From a checkpoint of a small transformer trained on Wikipedia.
Architecture: RMSNorm before each block, rotary positions, no biases in attention or MLP, untied embeddings, normalized queries and keys.
Training: a variant of SOAP for these matrices, 213M tokens, 6062 steps.
Each number is 128 + 32 x the weight over its row's rms, rounded and kept within 0 to 255. Layers, rows and columns count from 0. Numbers have three digits each. The size before them is the row's rms in percent of the matrix's.

# gate: layer 3 MLP gate, 576x256, rms 0.222, rows 543-575, columns 0-127
# up: layer 3 MLP up, 576x256, rms 0.224, rows 543-575, columns 0-127
# down: layer 3 MLP down (transposed), 576x256, rms 0.206, rows 543-575, columns 0-127
gate543 101:107171097111132140159109131153170129102170143129124160087112117127151135112142121215101109145109123107168145122129107120141109117108120063108118159071155104114071162175213096122194061130108141159095170171110146138096129194153128123157143152079216120139174078131101119125141050125147097141146117143118120168156085131103130105164090104119172130160133117092132147144092126097171117061081
up543 104:130118152115055145090138165165094137143099132064120090158150149177153129127081135169143161127127078115131167135176110149175140140167116146191128133157147157111188107110104190155151190110105085069149116162115136066110190160150082127129216142092154115143079111134147185074227112136158117088126077146135130129095122103110131143167125105131156147169142154101141097100079160088138120117158
down543 100:174115099161118135123123176176138137164135103113138127140104134138109132105130062119090132126107140137144157122154107115078108099077133094178191102165114130151142129096172096127087196138153122177175064114174130119120137125136155159071159116172102095064195149151113162126138123177128131122098098144150095130127113111127152128099196134149075067130172166091091113160115134131149121235112
gate544 095:124161090151125055158041094126168100157118143061122127143147107146155134100143082130159176133095111160107156151169112100098164128170175103108144152098169171092168120094198127146053146127099090091094094160152151096159107080139137128081138126086162104090155112071097128203101184059139045118178170165149163157171054180095133136120098100138081114143093098110112184162179089147121143106168
up544 098:068110133181129142179114090153181072124096104120075144109146142160159095126084116123129145093140132092130150082166149159117182093070086129143139108141095157170166124083124150158104180108084078077121126148159098123127080093092113051128157184124108055099132126142122132185132161025169122129126155107090111138141126136124141095170114059181106137117098138128133136132162114132119116161136
down544 097:068126137182131187190074154142149127144101112095065162137136149147121117145119174041152112112079039133124144160098152123125153133154124127097114171138135110211126188088121150059137153150138089150149112145135074130141126112090075098113162166112142179188112146129129147101098147100145137109177153096074141114094128139119142048130090113157109099115096185122084141137121113162134143112122
gate545 100:107156127186100125091087092102139131149154162073141120114063113128115066128134129125137127181116116158202133111087150166157150214105167121153140123126144101190129078122130102163147113131175109187135088163111160125147115104124125156105122088189152154154076185132131110181051077111083125113157152099145139179163129087146135082120126099157144140085118133115135139129065148124113125112131
up545 101:101127147106124117199189101045072095133116098166109088110140097145174122155121117148113133120128128118100191104148177139109023127106119052166108099116115068132184149115137160158119085139169120134194164127135136133129162044104125131142108113073128123082133161139141090114090063143163152180135118130128086082211114141085184180127100093086137128137144105178139128140157162204149129125131
down545 098:074141127074160138119139179116111143131135126107094139139145104160106133180069122142072134120136160151108143220146130085143128056138082081115183145166113117121129159128126205111128107133101146160134114155133133099047130174087121137184100148133197102155082113154125105140180176115038131083111129117139102082115092087150119128123180110075116168117117141165064129113113154126133135124087
gate546 101:114146111160146129177111203093157180141126153177174142063139176182185146136139199143151133135149104130203140079096147067119096157189138162124060090130079158142118145098149140163117173156144097155131098125134113190171088153122134144120107131117145062131139158152092113116190156064141113082120108119147107160135165099126128143149132127121135121142149179114139095118189082180148152157148
up546 107:160121110161034161115161136182106134151136155110169142093122122119147204137114142121085139210117129141112109139137101129150119159149142165204147060124134125133132158158175133135137103121175138105153117085077110190091082163094031063126066158099127055081098127119112148166137199117169117100144158128097154158162071216140087131115156096132164113134154152082117106163160134099142130154118
down546 102:168077145172017116093102024189117108156094102143147137126072169145198100121089180113128179151096117160155137126156113153112161104131083042172128092066136159109068146141169109116162144123116162123082098116112121163102119180142136115132164166125141114121160127131108198126122141110165119087146107079153138171107151205063108096175217105151143117140091178118118130151162146152134145166136
gate547 099:134121139099116114104098120119140074173093116112115163153143149094160122134123146142147163140126125167118177115141096065115165099063106130186145114126193119146175114114129154140098111105150156165133110064118139099121164121175096119081121099115088124111115164162130098103158160153141104079099143084122154156055188138152069101155089141075097160118161150144160138114097131134103104127141
up547 105:168063161089126111181088124110131113110129105189107197165150131071126144155117104129110140098131136135082139134148119109093095193115113138187120055144202091065096131107102155183088041108123164114118110102121108102150117098105069110095133111123139128142120159128110116116132081115163114109153123098120195190140099144102123143172052171085108138097125179134169155079077137137084186091101
down547 102:125146161089185107145147133118104097154208123101118111109138173148186158038118103135147130133098089106068134132106158123138113162148097133092242159066173139185120119133074146177121148124226129128115175095159103128129102138118154114177173098122104128055127191056164133113132093096177123153154154115148118132065131101164078138145086148119157118187117169158099083135109125074182144152167
gate548 106:112133156087122064140064143113096138116096136171152113154139074123098156057121073082120166139157080155143110145141112123168147104108110155146113176120147154134086114095162159136131156146068125193110136171132076096135128164111115079153102155132129092152145224113106148126156168078145145176147150103153123121104144119093190136103071084094170134171113141085189090138145148090147101159123
up548 109:145148122084160104111150171095109101141139104138132045162105092050131146126197102134177146157150128129126140085136157129152144160072200088148104053084137160143123128080111143121134157081149116082141153169110172078148154166106067126153098119046095084108150151145155146120118125116157100108105133128125132173129113125101113096144127107129116103131139065120141160201103128153236130080117
down548 106:142100115149112159114090105072155122181066119083172112178114176126076133127160101129134126066143150101101156095094114153165072097149137145135174105147075199115125119092098146161141106132095162100190115108106128167086097164105163082117176117142087124128118119156147087109088101158094117069149107137187100109178131108079119097118091109100138148110154108160140124192115112120137056115144
gate549 102:174056166041067122079109112144117143146132178116127122114132093075114116143111151087076130103129109122118131149061185129121152117152104095092149067091091105179134056119127117163145086128145168105107092143137092122125151098167125116120103155109101118128073132136087153089077144095088123185126074144199079106151089136119110141164138127101158118106101105149130123171126113149134148126086
up549 099:096134174112154132108110130119128164169093084171151137198085095140134154091146118144110090167080176147172134146066151064116090177131124121191175119190116125105139142118075087186116117081095131098156114121091158140083198061166127152143177152121131109130071088072114136117078189127178138092196115134162105141115131162152121150085134081141145115128124078068071133148188133161118121110104
down549 099:111088182131132160164081063114088134126131154150135127148100132195088131128144108147131105151143097137110140142084140105122103176116147165098108092122154103131159106134151108094097075148110100149122115150131129200107122155216136197131092134158135174118124154141057143126127138104212119210119151127132130122117088083120105068133105124141094173117060119162109159162135138178159078160069
gate550 101:123110054138087210060121163099188133113126099134098134137194094121119097106190079087101149104176097173040140094187166140203116081130109159129156155144111078101149111132105168080125111094112142151117099124114068110200109093148170100129066153129070108085111111156118147152137131171139126065097165121145118114163118120077087133151065127160129071142110099135192144138178098107161131155118
up550 099:154123103116128146139142109130131104134165173196103128168110092075183170194082124128139146137142218105127110180111137100107167125149118139157139118129151090143120135100123127120146099153144084164152116127130169138145150115069149085113157086089180136133137145170129122122073112131070149150138158141094155114102101118095140085087124074103133170103108152111084194129166138180132133050140
down550 102:062142193094102151062154146126134127113156132146162150133115110110145105155087103055159138118110137057068211088134155111109162199115052110169202127136185129127083142083138102177088141102137137112191129095144114151124089114141163120094092133123136117141175074071111139117058076118086129127144137127119137148078107159120129134164210121108138224076142099107121137128197060137134131129132
gate551 107:120183111118127064173112129141180092094158121132150130182117169120139124109189143117133180131138146157190166103136112109122127169148141097172111139127116150150125148145132102112105195126172061123176142087195194155150102096112096077137135174138112105158164132126162149101105102041124111150098176140088128148116158149096073120062150124086108086164161092125103144146129141082122062113118
up551 111:180099119094118173129110119133194114103140137157131111091136169161121085097119132162150136122161108065110131158143141144075121104112116119131113133134096108094124113177078160130089126118151109150125137106155166199153138112186151122106143103097137097139173240100168114127113146139149140134087210191176158078158099196140170098104129087193108118111138105132153124127130108105147124066070
down551 103:114128149119145094114091129107138125141128163039139090163106174087101078125113138114153144081106152124141143120166143124173129136146130149142105158132078167120140142129117137105138146153199067134138130121144098091166124151133103063123120117139178177095156050126112128113096110127130159159128112154108127109104155146193072178132205097120130147099151121142154085121107083149103071168139
gate552 100:122105079133128137123111094150113113125136147118138116130141077136114090110128126071113113039097126109116154121142124110130113088103105160153110143122129181113094140091189122091146088187175073113148169151112148132173096098122122145139084135093082172080111110135170152162111140178190040132133098179135133172193137140071177082093155142143160086161164096040149100119130094100142165119100
up552 101:088171154172156118143147145150145175133160144096117119091126122120168102114070159179127149103163151112131199178096129155140091132156099114100142143165204124089136118153157128138135134153075156168141099105096149123134115184128104114105148099109059219078104144151138179115178147129162154090112149117039178139137069146079114157123170132110170108138115135120122122148104134141115181112151
down552 101:091136148179112194074139126141142123041117111135158088120167130133131175110104150085159100157136118098160153129162115123082101096168127145072059133121170127150128115102074173130090130146144157102144081139126105141112150116185088107096102169109089161082109115059098130092179147087090125100167109092118160117131076103166135068090084115196115116086053188120141096120083137129161099109143
gate553 091:120189147105144197169105139179107066118133182139138188125163136063144125140151123104061093184084137114082142156127156138084166180168131102104091188138149138130143144146115100146127155143130130109113123142171122116186146129111102156125120051140071161098133142117165131131140118144116112121135149080133102194173095112128118124142139117111137087162104096138145111127139134123130102156000
up553 093:117065143124104152120121161119134068104118173149111123087099132095099122138129131166134123137070166101070145118139140096140092136192110083186153184155195169104127148177079141134141159173132083094139136140123106123149133108134083145118123141203067113107110122114132154172152109155148146112096128085111144168124066149089154173157139089124142125160080220156179064121150101159164083141137
down553 095:061104076062087154157178157138133059124117113187118149061150075107143102134151103109090144151133152128123092122203167108200136137109113194128106155174140113143130114091141193095091108147108152085141189159136162110144117152108164107171119083098172105074142115074129106118119141068105116092124119120146139124130097135137121167180115177136080067135145162147138141123160173139101115160122
gate554 107:123108145101117118125142071142130118180117105145094130138181160118089111161170077089174148094116126111133106134114130090169154146150184129112125108147115100207162123199153167171090159142058153108128113156132192101111100147147129106194075060136099145075089113073124113100116177070127087104171126089143146135191181134172203095149114141119175093204145137168114142117104104099140166162114
up554 107:145064111106081136147175125187179140106118102176114129153108134160120149126150131144124132142066052107145141134171096104071175094066190146159084128158138114131115087092124093114117123063106131111101142085160086155140096174101101122111124179157167189170115129103078157131138116137133086080057100081096117108135099049108145100141132121118137114139110128133152088112101075100075127206078
down554 106:076160134087153142144111153164140136144159083089174164081155155150121116127068132105146112098166074155173157096126115166084166118110101136128149118128137147180083187143186163170113176144103122131130111104116107180069114135110117059042085153129135110127160167070122117128155133131108159093118099075096118158144099100125150120100145133176174131068168118093138060108105139097094166102103
gate555 104:159080106176123117171136123090132160077173082093124167119172143090131137173064139086092073148130060134141187067091111149131132138066099127124186141092066118121119134144141108127170126180165191106090078172094139145125134099104105167120156147105115146115172131113158082133075140068151060122130125146124137082104187141155135078121081098153098117125143125119102140147157165104129103088059
up555 097:150144097162087159097130110161188171108120107135147107116157162099142110153071157109139164111118109143130178122109119157134184141101124179133107144081125112153111131138106140103196160202165197174129129102139144161134151033150122188072149134088150105128157110152196067179199131176153095104119171102142084103137132146108083122142157160111087176123146148102122133141127117200132109087135
down555 104:176084131147122109135097152149119108059134148122128131120138100111140114160100159163160171133127159087144140119106092106112173129076132079193127157161101128150087199100107159089100170138125163137130141155133200140126099080132129157139027121078117090075148104051068177072163144070100106151149120125102108104128118127118083124121167185110137089151088112130059129093183146136091168078098
gate556 098:164131140075108151085124152153087102127111116168133116150104127126190137128081081094083138078081161079163147081144129107097055124068122139083137125089169154158148131097101126105120150111123112158139148100143163150152126104147175199178168113122084136152129112076154109137095132145141093142113060142101065124090165183146158179157134120118115141139124141158134132151146156137054151101117
up556 102:166127161101142124080125129165138154161125130144184161194125140079188096131115095084109101084085104079124070107149086077125139127102172106168148157131151111173089065094109153159156160136102120113156181088121160106172105081122121157206093136089117161145159107148139082169116122164101126101145093125127059116145131232095137185127189116086085153132112127130064117139128112158108168133160
down556 094:188149176107102130164180158114181149100128081120057131042126212079086123126146134150148176183163148150150170117141141143153132126108148140098187142098219161102150128093121164052137113133124149144136161160141082177118109087076197122142147182118135147109132145133089100118115138101212127077171084083059169129108146142110072137145158127127037045144135146118127153137148082128169125120163
gate557 104:151082176122149106155112146108134084153120166140140142129172138167092152148182120036103127105115173113111095122150105151056094122134074112136095130136119165102080080165141074123153126163138136114147095162083084137141135177123135119144092116192144120099117150117161153169132174113146137139140134113096144126137152103143164142127119138120076174100098119145153094165099105099146160154119
up557 098:102164117088124131150109141133124116105118093135186114146111110136123151101113150122158087135105125128110216123122107132079116125083128114110166123125084153150127176169110104141118162153136142085144151129141150105128139110101056212143145091171101153129098106080112091100066130119084079168096130092151106178207126146179097130080134117052152174142139149148168156063126144161096127146143
down557 098:140099140116127138083152137135132126200145099125157081147159131190112141088166058159103134099107107113152108083178215174141134138123169124101123122101149133148183086161121078096090126138147083146154086115159090157147157090111102117109090118186151117131125093147118104120124158118164145152123120131116080198088116099083054129113121158155070164119119057131120131149138146153171119097116
gate558 098:144130116192170138139131170047074092096112120121105081166193077154171141118187140116161146154143125050143154202200106106104120118148126139180059167125112142163127167076152108118100115113107138107162114143140123172137169116197168134106137081127133121103111102167140140171103130150187135126169167121127127104116150117074147149079118146109126165175086184112127123162132134104137133189128
up558 098:082171115138113132070055120127137143109064159097164163157104170150147121161136117082132106140193143134117134230052146130095032163096127093154108094115133120185117112132140102163134146105102124120114187106135091154194147108157116099136159148162108116095084159142124165122148165100121111129159135105108114116102157114129124169119133199129131087136153160046192203099135137128149121139143
down558 098:081117103128099116145104171115187129090130139140120149182130105125140087181163092149144154107130080080092154089093120109130115110218102060198140093131173142117124135106112169124106159125078126089140121107116176087132122134161129145153065148133131125147097219119132154138082145114097107140152094091147168140113100165133139114152150182134156142123117143147190171123132113098085078081107
gate559 092:139161082084121102098093141174109166109123038158118141090171131178170158145210118068128156094116166039178129132155090132142114126170108115155134173139129138146073152161120109134138148107146134183162154142179142191123106168086176124077097096113137093162141161157130104118076163136152134112115167121158101107122100145091169096131146097149089140186172105151150128145156108112147096109143
up559 095:122103137166115168128127219133140057158129123037114133122104094199100119181130124112137149143130140186117096078171110098107091079095111130131164153144152140107161132120132144187109112173103153146071126172081106181106163166107184155138070111158076064127117117076105215190102102127159123072075083079067120120095137153121118133139107151108108057098158103101176182083147090108171077120105
down559 101:162093082110095132159130152111104109150095116128171101124159121085116149166126115114156160159157130187123111081178222171170140079112141107117097088158176105116136193114112108102137132114104086091069119149127108185145132172178209166141165133165091141058147081165179062179121112126106170129165184118096147120134139170094124152138143049092114179152126132115115133107176095120101097144165
gate560 100:181177117145144097137106142158158121122180107088137176155140164085118144141123166104136148153170155128160126178147133149104206131130132107100080122086115180160143165089086081159155136106112183203086108158165165135146163155145144087173115106136185085166107157151157092081101113149140174124138089176180184187150157107109095132161158164143098098132114162179129104096158119131149110126147
up560 098:149114133129163090153121128108121103113149157056125168117164111048111189081154150100197171147165072120130131134142148118116098110109108103102074166099117127127082153114054113169115153186101135151125151147149135060121110116144142113093142078160092129142160132146163176140110114127082076130175142169169152114125110129146086191191089083069087141148102139127110128172129173106182088131134
down560 105:161133092089143149113104152120157127132155130127132142122129112140121086145111158102135185186197151136100088177154189092131189075107163121175069089158129153142094078087148135188175110092123140154143095156174117189141115157080122070134107178150135128089093153162112068167180106150092119154109153125142138116104128065109085082082200132142121074082106087146103132104173120172107109143139
gate561 097:126135150148123176255130163156136147034168142148118119125100081161111103095137126110171207094104126162106142173112107168112133184172157133131121098144118098142115101149129169101094137121101107102091149092147115126102128142175149127136148122151150109143145180112134119078165114133130081115134104084164206095153081052132176079186069112099177073110161095145164138181198118097107134181154
up561 095:165152088138123109083096100094083176177068123167146066138163144128113217115160096169112112169132130087148098115143112141138130087124160101128119117122115119124145138114118106118165130124142112129121108168133124140122112117123199147059165091119170178125077050172084161134122111119089183113098099168096146113117107127088134171066170148199134189133115133161165132120159116196133148081140
down561 093:125106099116118102108091059117155126099179136147135127070119087169113125136147087124085151181122089108099199120112139129115144080081147129090087101120119080156131086108111100097141145101168126128138080133130109125136104143137109145039111123067142165152115161155091116146128108121102150152092092064108187191099102059156201157076091160123151119122165141098129183164138044095172129144106
gate562 101:133139171149099134097117063172150143129100173123126184130173178164162119126157088129097136095084119066155164123149112121095113090149112134108118145127140166130163142088169174136112150135215148146123076163197114113097077129138104111146115115120101136164162076023147079106120135121069148154180096165117193114072117125163146122165129133121147159157131151210106107119140125131192104124118
up562 097:140123131166106159121146077119154103149097168121181145118159094168161117090110115132103153078054113138121092136129066099140092099129129152117138191114130188099124153155161132103116107119123096166071106173152045099103108214102072135108155163129131144111148136107089126112198095100116123119099195155090157113069081105107135168133102205181153124114114109176160189126110177105118128104146
down562 095:149105100158102130134098136147061089110136141078159055096128149149187097166082173119159145132157119145100119147116094130119143089147152065136072103115154158153106102189118098120157147116138175127126142105124113131121151148188165166157181159119128138169108172149169126156088185094155158124118151081145103123152154124000162082104125168110169134195133125135117161160108150133110038137129
gate563 097:152106123133124148134129129113114124174128137091118102194078103132149118117090149149141072157135130133102112128157129167143154130101104098199199161129151105131180126142154102125130101098085060107167150143126122109151137163135110143101096169094157054077147155113124191059135093198173109150110111093121102139127128116126108127126189127127043137099046061083152134157136066037125097141129
up563 096:094111113151113145137158185154108105091120127162174159128156132130123080152092138129089125113112191177153106177069123089129055135173128155125116055129143211101148149121076162170108158094165155136132112125077153192168173130147196145062181086147087147199134096134154135125090123111117149137133166141113135086116083126129137101100088139173145118083163136124130106076112110187069117099159
down563 095:065142096092156151104109095118167134167187149134115162078165109099075085142132189128125112152126167118167100168096126133094064139135191097111193133140194155117090203131154167137062119116104082109150137115164160162109104156138192121130125119154083131125088174170092131118099185086128125133102139066129168138123123166097141163111071123069177066126123219142107120104132108093167167106120
gate564 098:139187077036106100149100183080095166133132125095094146193145176154108111143118154111160126117032147128106178161082173172160119097110117130163147123152118097104126164113126123153176137154151142094111129150177132141084166171178130128175089083148090161147105124153144109072117164213084100115178124155142069123157216092177187144138158118180135163140145096085131074132072112127181146110077
up564 100:101078145196121227060171104104157068157146096114132087135113109083145098121136144105151135097137133110164094074126067125172155095163121110133161101105156134155104129147164161117116105114105080168193087134120110089153087104072113167100139129159165184129112170134141087132149109089174140136098149176084119130141171164102091143114082167186117165130135116136096158110193120131117139110103
down564 101:112057153089136156173092133123150148189112133132137108137134142074122161140152184156088111132161116133144128110134128108134150151156132056133081110152196180090117087110130105092122031157118133107143117104144102160131177084095139131142121134126166124169085119187092071093160127064127146081092070118133144148038095105177126159133165060169146160101162083101132090129112118104137110102082
gate565 105:112134130119115153121108072152132117161155130086092145138144119161139162181145173142171140120120169133102185150125071087120130079088141080145130114104113096145176100165102101147125100083193125168125081174086146124142120146109161129123111126163152178170115140139184178080159166174130125125143084103140145132097151155070175159116117118178172161134174077146186125093139031132108160120127
up565 092:099112088120156108164137122145138079114146159118103161124121157118097125109150100154148189156063138137089158196139131112151154102110166152176151136109110114176185129108076106125113112079158146107155146155142155043148129074125154150139126118108188114112146106112102174140143135139110122124191159152120169150116097154108221176110115112180100114173118108101139110064167133130136177126137
down565 099:164093153090108174155134098106114141107143154156097189093082117182095123083150190149117177137147142098102129158149169126158144082073111103113130104114082128096182095134161099181117130107149115147169135164080123074198100074162148091134111123108200167097162119171054124126163135107134172176134098103130138135038102122110187162196150102205181140134105074114110117114132065109148139154125
gate566 086:085161154168101098112117127122139126087157107153116171113170128127119154092112113134113100125153118133126140133133109151209152141134149182056142144125133134138169140124104100182111126110124145145118089199086140065139123183079176086129174123091099150104147163152105119085136143127076165168150123064155134126195127102154111145131115168133091124084143141097140109096124137071152141161072
up566 090:153091187117050094128137111088103116153129088121112134138139089167105081099117099136134071135137142118164143144133131081206094169127135142111165167145111167135182108130127126109130067182116161165088064175085136048165133141080134094113115152112074140127095125114139153085133208104104164151140120082121093148164091098146146155097120130077078114080178161090123084176117139116154158190092
down566 098:181129092159115128110093175139123146159204094146107131129175127120151109162138119095111141152175161125127140143132168146144114144107124114112116144140186176120189151163075118056086157179102184139149077117133116108134122154135170109117076160090130188050114119129138196091140155079076197113167108122141078138147175135137096149038122123146134171146127066127144134225106115096152121132161
gate567 107:142162118149176127098035091102158095105095200135113136135103118116074167109128098139113132104062166156129168110126096111077152163128099076190086197119126147144174118166107128140164124062149137119150160171120124180102134151092152132102175119181191137160119110143129146121114159141145116156158120175171138125064121155185089162122126124170144098126097129120119138136093114138098080122113
up567 102:047110092136139151077108140127140077077111080113154098156141064120148127108089146090131177103111092126173130139221099125137107139134123172085186123161167087144145143108077106115129148081119130129150089109101117136151139100203081136099176144132102122068147084147123153101096132096152120116155089193123130135142084126153176106106153128084081161140095118138103140191176096140145135130110
down567 106:122173126176139163135072086136147135105110163104147201151180151124119076182160152150170068172137161105120141136128132090091148119131100155148122121146149143128118122163129156124113166143172123111079169128086116159136120206096175132153175093113111056189121105151139126112080118158147160090123195192184165072116096140086142090118188141104135151166113176112086184119125090117088152147098
gate568 105:159083149106241148127106167089130120153116069172098137114169110117152122086115108108097100112108154108120159177159149115106138138112130159115142089129149127120101089145155180159170177052116162106106142137116102079139109092066089136094139171143180120145129225104125145162122181154108160144100068080105123103139156142118170127156115124109113187114167170097102175105132157119137130128146
up568 099:111049129132156099127118137160148212163095099161113201136205159132110127109098139099067131103114225109128151130142129119176160060098131157121110045146125099119100183129138105119127171084119108141179143110186216129151188140087088134116143199144145132120100141143153114112129100158133112167103122090122111113114162162104149123153139051103147239141181130131105143139077182092152111177143
down568 096:104088101133132096157144167071114132107136131129152097067129138138109161146160108131142109110111122139098144172170129145153087186115136114133154066110176108075112132075114100176141083140087137156145158098098136151114155155081173137120111156129039123144123135146092131130105121105180119044119131095091108188103143148114099131076121149164123085104160073073132161130105144162147141205119
gate569 107:156106190110104118166104193108142127166127133142085132090137063148117111156155115161170178167133102166156154193094154136144173139144128174066139103117153151133096090148167161128120074142145102162134118075130139066124069117140114135096104105137107097055141121038111132149111086102088095111095090132112139134139059088176136084104107136040098131207105181148127154106096115168158115144122
up569 104:133133111116122159195097146126115183121096113131097082134171142092144135185096140114134175166137151161107178141137123098082088098054045024103087123180107092205109134166134161155091143092104150129100151112146051113063068109134084144197158121108116081113117128124170043133180121118151090098161151100155086128154130136128100121129133081147138118083109104130167125112115125063055121107095
down569 099:175143165105119151179122106125143107105129160103087148118105106085137077125156141158105088134117168156107155166154116131130082089123162105147148131146135162148143121127119132124130063133063079116174158098092050115077158124138122080078201113148145099131110134045100108102171134147224091133106149103090095105133139118096113150118144149111129072120138164118187140136136170133091071184150
gate570 103:164135162107090095133089127139147137118141070140125139136133130101096107141144162186146087067101116112128161083156194131116132039101097087122161109140111069165106191209079134143116125147082202087188173194118099100106119171081129115124109130123144136132144066052082142129107121187136165103093163158156136179194051101133097120138089111088106096112080133118134139123120148105157143156116
up570 100:117143099147159168120130115134115141140146156142094199125198111100125136098181143168073121149112102125098155162118138140099129096159153148115151152121149110098124154162159099147090125131126187102167133169064153150094106071126133176084130115132147109122132105100094131130147196224100136097078159171110137140165111049135082130152110213147083141089144110128163094122087105199166138114108
down570 095:115175104153135080144125165048126119137128055077088176161119024128110145147152123140092098163087139095160121093133154125183141063157133141135124112095082111114156148156131120108116142168160126137124144163083162174124089129088097102179131194064101132161141073131125190089141083154159183156163162139095168134144198098143116116164119127098132136103169129123095164117124115149161134116140
gate571 095:099156117171112098164138197122145085093138185206204146079071053147098147162093098164097114176117107131133095133134083111124161104155148113176152112077129071119146143135142140113050133114183115174117106152100153094096136125122014146048155146149114134154160086140097133152109122118178125161174140123095147182170154138087156077151149113116133128154113132064092151112128149107104111173135
up571 099:142089060133105122210078152156168102102053085146109134125107135164172082127154160120147126110101109093150134085092135116093122132138093093161141134153127118124134097144130163124099133112094118152106136149076114079121095098121069148113138144174148132141168141126116118062098159086138165105131092108107147117149077040148162194109126132134128142131130077112149152155129127131092104181119
down571 101:125184144148084120092143088153099104137139106112164102183165130195141170173094126137141184133086108072121191093215134102148116071104170154170110129099112123156156161145131065095163072169108132140093164155152146167095185117136147122159139186148123114135095173085157160165073124087166101193127157062151138073092116127082179138124046135110147128139150097118104145100120086086155217177159
gate572 099:121122141100130120117073077139128163140108176159150145146136132097123160087143134132170093094158077141084167116159142111135131051201182123127083112123086161207102094126073140112104112121174126135144159128088189133174136142154168143085155138079083113208144134182099140130138107066126065173142159118175107159098185089158185099169144170065138136112211149131146088110117237159122139157137
up572 102:135090130113104109084119143114088151100180149078158111137148151144155109167135129099118111128113106183118104084184080100156158147130235105086135120184110147144125186142090072160089111178151144141103094190129091139147169131205116111127119121091117055153155130114153110105088099147089152122118101114143108145174148127111118156071126097120133125142168131169134112130116083177147112130143
down572 097:131154122126117179112125139174142148114108136147091125074184139131088172079099120150179098123135134133149206142086144179106086166120155089096127127178132113139113152112147164068131110157108138087116139138113129094203157061084079159169131144157127110189161090129133126136156198179157117142117078237171098135084070106159156136131117132171092141076176105126109085176106149122087160099128
gate573 086:128105141107129115151034171075143122166106122161142111214128159080091093107104180122131130152168143084120087163131143142112138120132109135135186140132119091199092108200108097175183113161064117144113156175065083119140082102164104077103158154129160093169081089120161131127145148168168120146131083107160200137160102157158107114111161148104153122098099134055175142097104079124166098103085
up573 087:093153086073120121071137121218077140114141150129107139067113150145170120110134113183067141106076094181115122160160102123107129112098141085093072083130129227102153200073143115129106073088226131146134141098139155113146132089132111182125078160101103148105135157147116095107140145074106083120137143180089108115183168141104151174159123065116118142096190137123135175098166167102079115106115
down573 086:123147181055170172143132082145154116148086141100123142139137163126121211204093168157070151090126172112151133099131137187145118208170132170100120137125134138083110158092165152126153110070137154174180107166091135155121174132143133136155118163178085155159119134101103200160150128133092147113068172160081085162134159161156138115153099140110133140086161120147124179061115181174106132113134
gate574 099:143149118163112128130110213108160108104099157135075092117163103097079196104067154154111121134062136123130099121117124122114099106110096116163055120094152124064145101132110151156161152098176067105071084104157128171173056115144107080095118112117131144144107133132124166106135095125151107108194141149149135169132139150148111184117152138103154164122182179111111157140151153143201183078151
up574 092:130113132054095107146169080120089076145152148179134131110174153098152136109119100142148156114139106133150146093147110118096090152107122139107204146178104156128111141054218157108118088155180151180095100122131133148124107174120125133076126140172150129145076098126157201138188120139057149050127100155142083115110131166103137027105146071117126141081127124100164156111118141126090170077157
down574 099:113075173094126091060128083128098174088136179213114118152153182094142093137150111156139146109118128145131127204152123167167093146133092102139145188163108090149092126095148126130099099084145185137104106143124089135136168086116102089116092116255053134122120152122137148124089146162126127155157153139087125121083102140134137098164130100204082129208145164150157104125097136143069128152142
gate575 095:170081154131126102160132142088107189130128089106131095137189075161092101132232174172133120111108149113108124164115112183120142142116154189102123090134116121106101138134103121190177177130162178154129138124189158135078169196128108179171105113131123144176145077154163142088174149150109167088153078200117163041168157124137134137093065194130143132157118154162138160107118121075169182166163
up575 101:167119161124160084159141101118076071125122107179130087151136106150086092135186116175124072106155120116124151105188127057142118149136142128121203108168056124096109109081133137129144150217150090178160092101188146109094129166186098188121150109105110088108115117118136042112125148120171148090117077147146110009048118109085161169092119148109130168120118131170145138091160125112148113112108
down575 102:141187120116120144156116156147130129157136088124139143130098117112148146143183130180132061146118124119176178164087071162112106103103199138113156092086104088102077137154137166151190088127138110138075115098157115068164134147122097158194116125151116178158131131180128173140142136117096158189136140112115154127133127106123158127120056104081137102133179119105078145126159106077113179186145